config = dict(
    head_dim=32,
    d_mlp=512,
    activation='tanh_gelu',
    bias='all',
    seq_len=256,
)
Each number is 128 + 24 x the weight over its row's rms, rounded and kept within 0 to 255. Layers, rows and columns count from 0. Numbers have three digits each. The size before them is the row's rms in percent of the matrix's.

# o: layer 3 attention output (transposed), 128x128, rms 0.355, rows 96-120, columns 0-127
# v: layer 3 attention value, 128x128, rms 0.443, rows 97-120, columns 0-127
o96 088:101089147152131113146159149138121125085158108106162109185129150112093122109095107091143098131142099110154134113125151140126118107139157146123122126122158120128159109089115122157129148161169092142110148112133122164148113097135152090107172105125146146113094144166158109122111132132162124127134077099109128135134125158142138116155105200123155165096098123159066144126118098151119102106143
v97 103:180159138143113111098166106115138167134166139115171131136118156136096128156109123124116136111161125131112071140148120136103155167149137101101101129118090086128070158116130106085150146109115113101120105133181146149122163146108101127131107139144077142145155134131119128126131165153127132128130155143126111117093154120130157113111160131130124144131128084151130083125082172138122153057137
o97 106:058106135131140139137103159153136137111104096142088103131154186119117145150164107141122113129117159121131148103101146114172117131125110172148099139093144157162133107154151178160126129151139118133131164105060107113122119107140142112144111079148142099113105156121125134112118115143153148095094136143145118154150117147087081120136086170151111136101133163093108152101119141130150109148121
v98 088:103106119120119105079101171138152112117124113117166123122150167203108092126114177101127136149125105154129125094157148092113151171121121136143164126124145101106111134141108177101137107120093116164098082097116152160137127147138098099166122128131159129122168124150144134130104080146155121121113152073158108146125131151128103163123117103149107133116162142129110146126147115131135115143072
o98 088:126126147142071112131165084098141136175145108114110118165097110146153139140176091139158126105161160114123111156098113167115145110128121103111116134097139125120104119140092082136134116098127129113159141086136114132141163136140134175115134157154161130112115128140070124119165164105101091136158138178118121131100122134077157078125099112157138149121154129136161120151099120147098160138135
v99 091:091140146137118118117153156128137160122142153095096131127093129141134125081129102174122135131140132138143136115154120092105130114122162099087124122138118136087158138132163183134135146150114138126109094077121142106134089179140133080129116108131152135143118135151144133133102152134110116150092079103137120158067138120120119081130130132098134139157142141220116119135166109082157147127138
o99 089:149122118157173082099142120124127132136149106135123150132129117127131130179150180115107136149117098075114114134107094178163144088125143145149113164091132115150089155093132086101137162112146151133125183122132122127080162153143107163142102164134134133116097153129119129117119115120146155092124139142127138120152123098103117129129130085160130131078091115092160101148112180101114153143109
v100 099:146140124116134189124139133143121144086119109145161149138081150117098123115127133144080107120129117078117154107106137148123097076100089092173147142097112109150110155132159149125113144128162124145112106116097158137146132151147126127156113137113109128196117114084155127159115093121144114117100143152144128155171113129107076162126091125163137122124128117061139120153116155143115167141112
o100 094:105139129115102118142131152132150153173115119097161112131141085140180140129111120111151142141123138150116120140136127125113120161145159124106113068147153186081126126141090142077141172132103150079110146157155104104104132126139129130101115102128149149060134153143132135117172165112110129144162109131174120104122125091131164109126073138083112126111145139182121117113111133103137123114144
v101 104:133081120147148130157147125113150126099168129194135116128098142150146118099091147153156091080168112134116122132080135073126096140164148115110148116132157124110138089093109109149146133113135106115106133099153092145148112117147136108084149108142134131132115158130142161146136118133096179161115157120164114129137097132160140105144098112169087192101139103115151123113158127122112103127119
o101 110:111110103136127114098143092120125128104144108079140156085139138120142136113188113121125123142085126143117124118137151163107162123144154129125109172141137145127148130183128153099122128131161124171121145145119133138110150096108103119175091145099145119143148080120119111106120145164189085135128147178093147129115115109133144133109171131077158073153128149128133104126103087112094159116144
v102 093:128157101096146123145171100079119122144114127110147100141163154137158193142118131106154148148170170146142156129106145110126123169129067104162124142146099130143097108128146139094130147119093131118126146134138133128133117151140084122105149087155150082142137177100129113100146146152105105091141087129141121127125135081112156114118159103144100166155115130081145136118145087115132151110152
o102 093:167103158139093102113109141144094138109128141159131115112090136143110100140156087141123106106125130130125103151156126155104159106123143171069145154098110120107157106113135108151115134197193092103155150104098147085143136112136180125130126130110126168124148116099119115140126096126160173143111180103142136149122101166135088140133103134115136100120142121146102118140132152126165110130092
v103 093:117125130109097190150128141161171146141123113070144123133127163108145110162126128127159115133099116137124114129142115132148129121149164069134155103138157100133092185165124097117104122176152108122173185087128128141101113158127142152136146142145134118113125114129105107129121157157133149121127134099091137079124113154076144101106157144098121136149100100098159118114142121151093099148103
o103 099:106146102103104060112103103128151114107147161151158107099131137146103152125160122137114109127155153179158125104131132079104139134155082159114109109112168134127135115111152139137143129126077151152127064147127107148146122096139135190142099107118128123147138151121106126122118101118091110168133132132100155154134172109148118144136127119195101152148139117136099159116107166095138144104122
v104 103:134134115132201109077155114127129104140139087115111157099127099080088144104167076108145128105117137126113131142141111147134154140144161142140143148088131122102126185136129100106103147153124113109150105126107133095156122119170139134140139139097171123134146094121150112114145162127126112128128161140137127148086129133074141089072157131095108165088148136112132131166144093154127137115157
o104 109:065148118160107141141106120139120130142114184132109100128115123164146144124136147108127123146136104142100104155137116129121115136086090129159105103130131083126159140079155136160124103136150100189100145123127094120104202137098141091086113136104119100143120172160137123143054138122118148129163123172142116151152112134174106118149128116144124137155149103126105144132127137111145123139101
v105 099:113098120113128102093163146139116117149144152090108172114134178134123103152122135105158177106129138125079088118141133145154092110111096120142131110142132113160116139128123126137117090106132113153140128129142126180116115124122113115184128135136075142105116081127172179124126100151096127129105103154149135141111149105117121115115102136151114065149138186121178115106119116141178109163113
o105 110:097186164139131162138100111109146106100130132130125150153162096153104165125107130142136131148137098101111152149106105103094161100136091145090147112120128138086118089138108147101191130130078151163114094100117097077147129129156142146123150111135177133123116145148087135131118124098149119147116148131097111131140119181129157117129123167131141157125136081144153130170118132149088105106149
v106 094:110153127060114146139171120167107153112131117157134150159083104099092095077126133111150151137161144105151126081126117165144126140153105079140109133106129135139154122122127070110109138102130102145141152129158126136132124164164133128124155112155085122141127129136142114163156112130128113093114128098109171145124104099120136110141183098122102162121155129173157159122102104136144169100136
o106 102:133104143164145107083100168120164137156148129123136105094185130165127172192148145116089131157087110141143130204109146111154137143129110129121102154128144093119112128120113143114153156146135094146120125143083154103101131095117150137114101127094116134095117145120117127121122133112131158174144124099127145095139130138154109149145087130094155105122132132126083121123154119145141061108113
v107 101:137122085149129143066126160101116112133115085131166153109128127162119127134162131132101160109132115153119129147141092146099099103108159143133152136149121126119131105148117101142143137186128163156096116116176161166115138154129100120129111138117107144097130166137123119111083125103134153129103088124123148100127117121108136089093117103089110139188088129095163171134176142174152138145144
o107 101:115131130118137060166163103149176128120155168127095114103115112101133139120111131145171106122133142109093098113130142118145164105133146141103117136137149088110129136127164130153135139107101123113121123123107081112149120142161112113148130120179123114138181093190086140150138155153118120093156138120159096126177110127166148128153106114184135131097120112135096071121118140131115133135092
v108 090:115120131098107159113149119142105147135119166143112162150166118128147153149125129141128118162068112125133136120135139174133115149124113136162130133108160103180129147118119123059154089178135135094135118134114114154133125141156067099123076105129127093126144117149149147124157120114123072167103164128146132127152160154109142129111132140117092111135113124117152126151102072080080124157134
o108 094:091126138127109106113088123166095091125137085109131134121095110131105095133103158113168143097154128136153142148149106135122101126139136114082171134135108121112129083138111126151111143130134119155145138142103103100134138102110212154119152159134162173102101122096112150149101157125106156135145065130134148165135161142130137091161107102137159154109128133146142140142123146116172144073119
v109 094:129127126151115148071120124157136145088082126141104170115124147148137133080127076148140096135162147111121114098168087125140138093104115120077088194126117114139120165133151125123112178122136122107127147157146108108133161095115159147107134099167143144138129137095112121096114132126136099136088126158128139098111159170171151103101142141148070123134157135147113165126142124146121143142136
o109 099:117130092109194116149133167126113114115165148111124113153144128068086150162136111107124089133106102149128161174131169172156116152168135122147111084106128094126139151137107135155128104127120122187110148110135124118125120164123123137139084182088160125128129156154093086160112106137119130118141147119147097153110103136106130133143083107127136149123136115095112102107096132113173123142135
v110 090:118123123139158150118139115072156137098140126088156135152108104157128122148146129151104166187143117156129126058122154133144104126131109198089159077091168136142137120111139072124153184136129141173153087133099123146136113125128100108114147136110118110118114153121161116141094156139136107164143119110117147097105105138107138132102097107142131133138145125165123124123113084119109098127119
o110 093:122112116151085073127121119156103122156171156128106134074102118111173154129142131117122101145138143087155128160154083146105145126124140084122133132178062127134089138166124161133128112147133125099134137130126128170080147132111158153143151095134133125103152109126097145105123117133145129102102163144130117186134112116129133119133143131133108116113112083119137101142175187177105126124125
v111 081:111147117138155086095132146119146144167096126102121150111096119144127101122122126131135121156120172119116150122127150109173119111142131137114185102120106151157145100137121150111140099124137112092131066147118149130146092145125131140161105145095121122145133086099123134145116128158080136123114020137114153177109152115150124123070106142157096140114137117116131117147135141160082125138147
o111 080:117126131143127138141099095117143110155128116121155127129151109109138151092138154087111105126129089151100104147094096130070153099111118127106186109159119137107137144092159119152152140145170145138108184105150098163106139113144157126122159098166157107131126169156093153141129101124176122127142177103122128082144098102097128114117162140136140097109119123166145111124106149090122136099166
v112 095:156127144129139134131158079137130082126136107092109122143101102129144141158172141115120108132119140110064083093105153107147122117146160120086151156141136135105117095123107154142120118139107117121113118117104122098173134143106143110107139122134085113164116127137097166077102094166112130133190164124155079119130145138094133149130139118186160117147158161114146129126149102100158109111160
o112 099:109145131153148136126137146091131169114124134159152124148119134144131132074074103133124123109161109130166130136129136142111162115110093117143100103117072145132146092146149100133131129112136163134140150144141180114109166133130109125153121144131171112120118160076160091144071135073138093113087126178138132134110081166158131137159167135094112132134101132119143133137088130156087137126113
v113 097:130095138114117126071123162139150120109150086092149131153100145148140128074128116159083156126126121156109130107149116148123120089145093133136107146126153145132169106103115102130089135109145125166134103117167144158131118148111102144104147123156171125141194144118136143102142148156154142146073155126127152068091136123152146150123109086143118137126131113111137111152105091112196126135128
o113 101:129134101164145076128132125114104144131195171144119140112166117111125148203118149131162110128151141107095120136140145114100136110141130121127071105142142071096119117186081167131160111086121095129118159116128135105103137118160148136154136125087121166094147132145107099116104121153116113126120145134102154151113110146102145085119119119126107145130145100122125149105166150141121165157125
v114 088:145107140138121116112103118138067134135130140126176145150110174116085120140167156126159107135099147138158155155112115103149135080162139092139133142153135087130093112128149144173120071139119147120094106112093139093156127136130144111125114143118138112122156100190106151112109141206133161081134121110144131124139148097103139111127115118124098147148118141162092104135097132105112100137151
o114 084:128111103130123095125140089112163101150143126142076117097166094161140119130114115071113122103151159144124121093110100137089155164104137157127140120103160125140135142093080106111115161141110110138160134149120113134137098113155140123141113122170151154117120151099166149151084121081136146169128130149127142104111117153137123155136138125169149130104098161141200101094144153130087164126122
v115 090:131133138124128143107117146121184103150139139161143157104110139165100112100091166110081111135120158178111147145128104130086121145120151151142122095137066130138126117120116144147110089123116117134095126157148092136101132123148125168185145160140082125128112106102157200136112127151151109141069118096121147117158132122133125125111184139137143140090137114117115162121142099151108150106107
o115 091:104103086138093096126133075091127159111114100104138099168141169109138131120173105150160112120133094124135119133133155094140104124168136102121101171105175113110120151123146127134163133106136151151116148106144105105121132150128130131091159078125186125109161100155095132146152146132112151132146129113113105098097108094142145167138103164127095095162132147162180138157150115141122131113129
v116 104:124157124144170108132131127124109133135143067147163143076088140120130110094115111179132126125164109140117199153130164091158116149167118107108140127103136171108119140141133171140142140130066138104111113120125129154147126080134103112107157158111133169131087142161136157094134142103159104106116131121155128099116135134143130143152127094145163098116118157098087113131130103124103099094133
o116 105:135096122103100115136132132118117112103109172094120174175138162162158156128118157077160132125108140138154058099155133164099123105111152136145086167107117123148133139119146127106084137133137152141135149141126162127086116193106104115126103133149090128098154135109145104122111127152135144145139157142072109142090109111116121116096134163107116131139137110160168121122120097113156141158152
v117 112:112162134166174116178116152156147134102161114106154177165089146115140146097109160133118086109136149094149156120103148186121122155078134144119123138129110135122129109131105124140129106105098140122155125115114119148124101146100161133110085122111134122082173120122149134140147083121130155140133141185118145131155099167124102081105109090118141168163127119091101159115117107118127149108119
o117 110:115080101122087166107113138100130095130118086128112122085147108126142090135131127108146132123131088203119097143145130095169145106173104118111105129133164127140075148135152140100133122119180127094112138130166159136092188128136116086121124144156116150165122142141100101140145147132144112141106127115147142118103187100168145136166121135126117103132160136132111131153142133133093104144149
v118 093:118136136148123088101132139120132168143139144143125133135155143160118136169085114099118108086128136136123147146098144102119140155129102139133087107081092113174169135175110153142131117152149154182123129173127185090095124138125120130170114130134059109150142146113124105099139123087095134126152109189105097150156132132144142132118140118109124140146144151108106121129130151162076129136102
o118 094:107168121114127203167189134146136113116132125097113140139090143101094115115138144158165118130128142124090090139130149108127108140106143149160131123134127175080104111094144123143141152131117079082149130119154107122164117108130123125101171145138141117126095140109149151157140101130162135109141104080149099096120132126100138154133087165140132099142154106131170139090108117124178098114125
v119 090:119118173097127102156113121137109116158142112108128121117140117101131133120168111195121108092082136154137092139086103111091137155122133129177135158179061118095138132139123121096145145080152129135185121127174117146139112142152112099126150122132124136111129129150154126114112132133108093166155162121175137105109172091088106164126133135149126140097120134115132106124139090109096135120141
o119 097:104130120162128153088127118123113121089112132154117135148097135201145112120072126119100131166210139079133157099162159126140140130146132108088127178106150136136146097120167114135119132169123133119095174137064100109128159117114150154126100130131117108117108112129111129110135144133156128086164094144083108146124108158112131134134128104143126123142101131144093170135145137136136143130114
v120 101:187120152151135146139122119118171124104114087129145138119103171138151158141180152150129087140187143142085159117128125165141103129153087083130115169128110155142140150119136142142117136141139105133122093128147073144100148098105117108119088170134144129119109170148129086132102107135114129122124105134100129132075132143107109123165116139163138139092140115122134083148101118153128145077104
o120 102:113146096102141110136112125120131127135088162125148097118186135140139096130085070091142167133086125143185084106143149140159165120141118122108137112131111142124151134139120161126127098128124119111120166124088153116107150166156116117141107099075116150106132134087094139119160120154141103132143163134161103130165082121120100142132111126107125096148148142132135138078157138144151157170167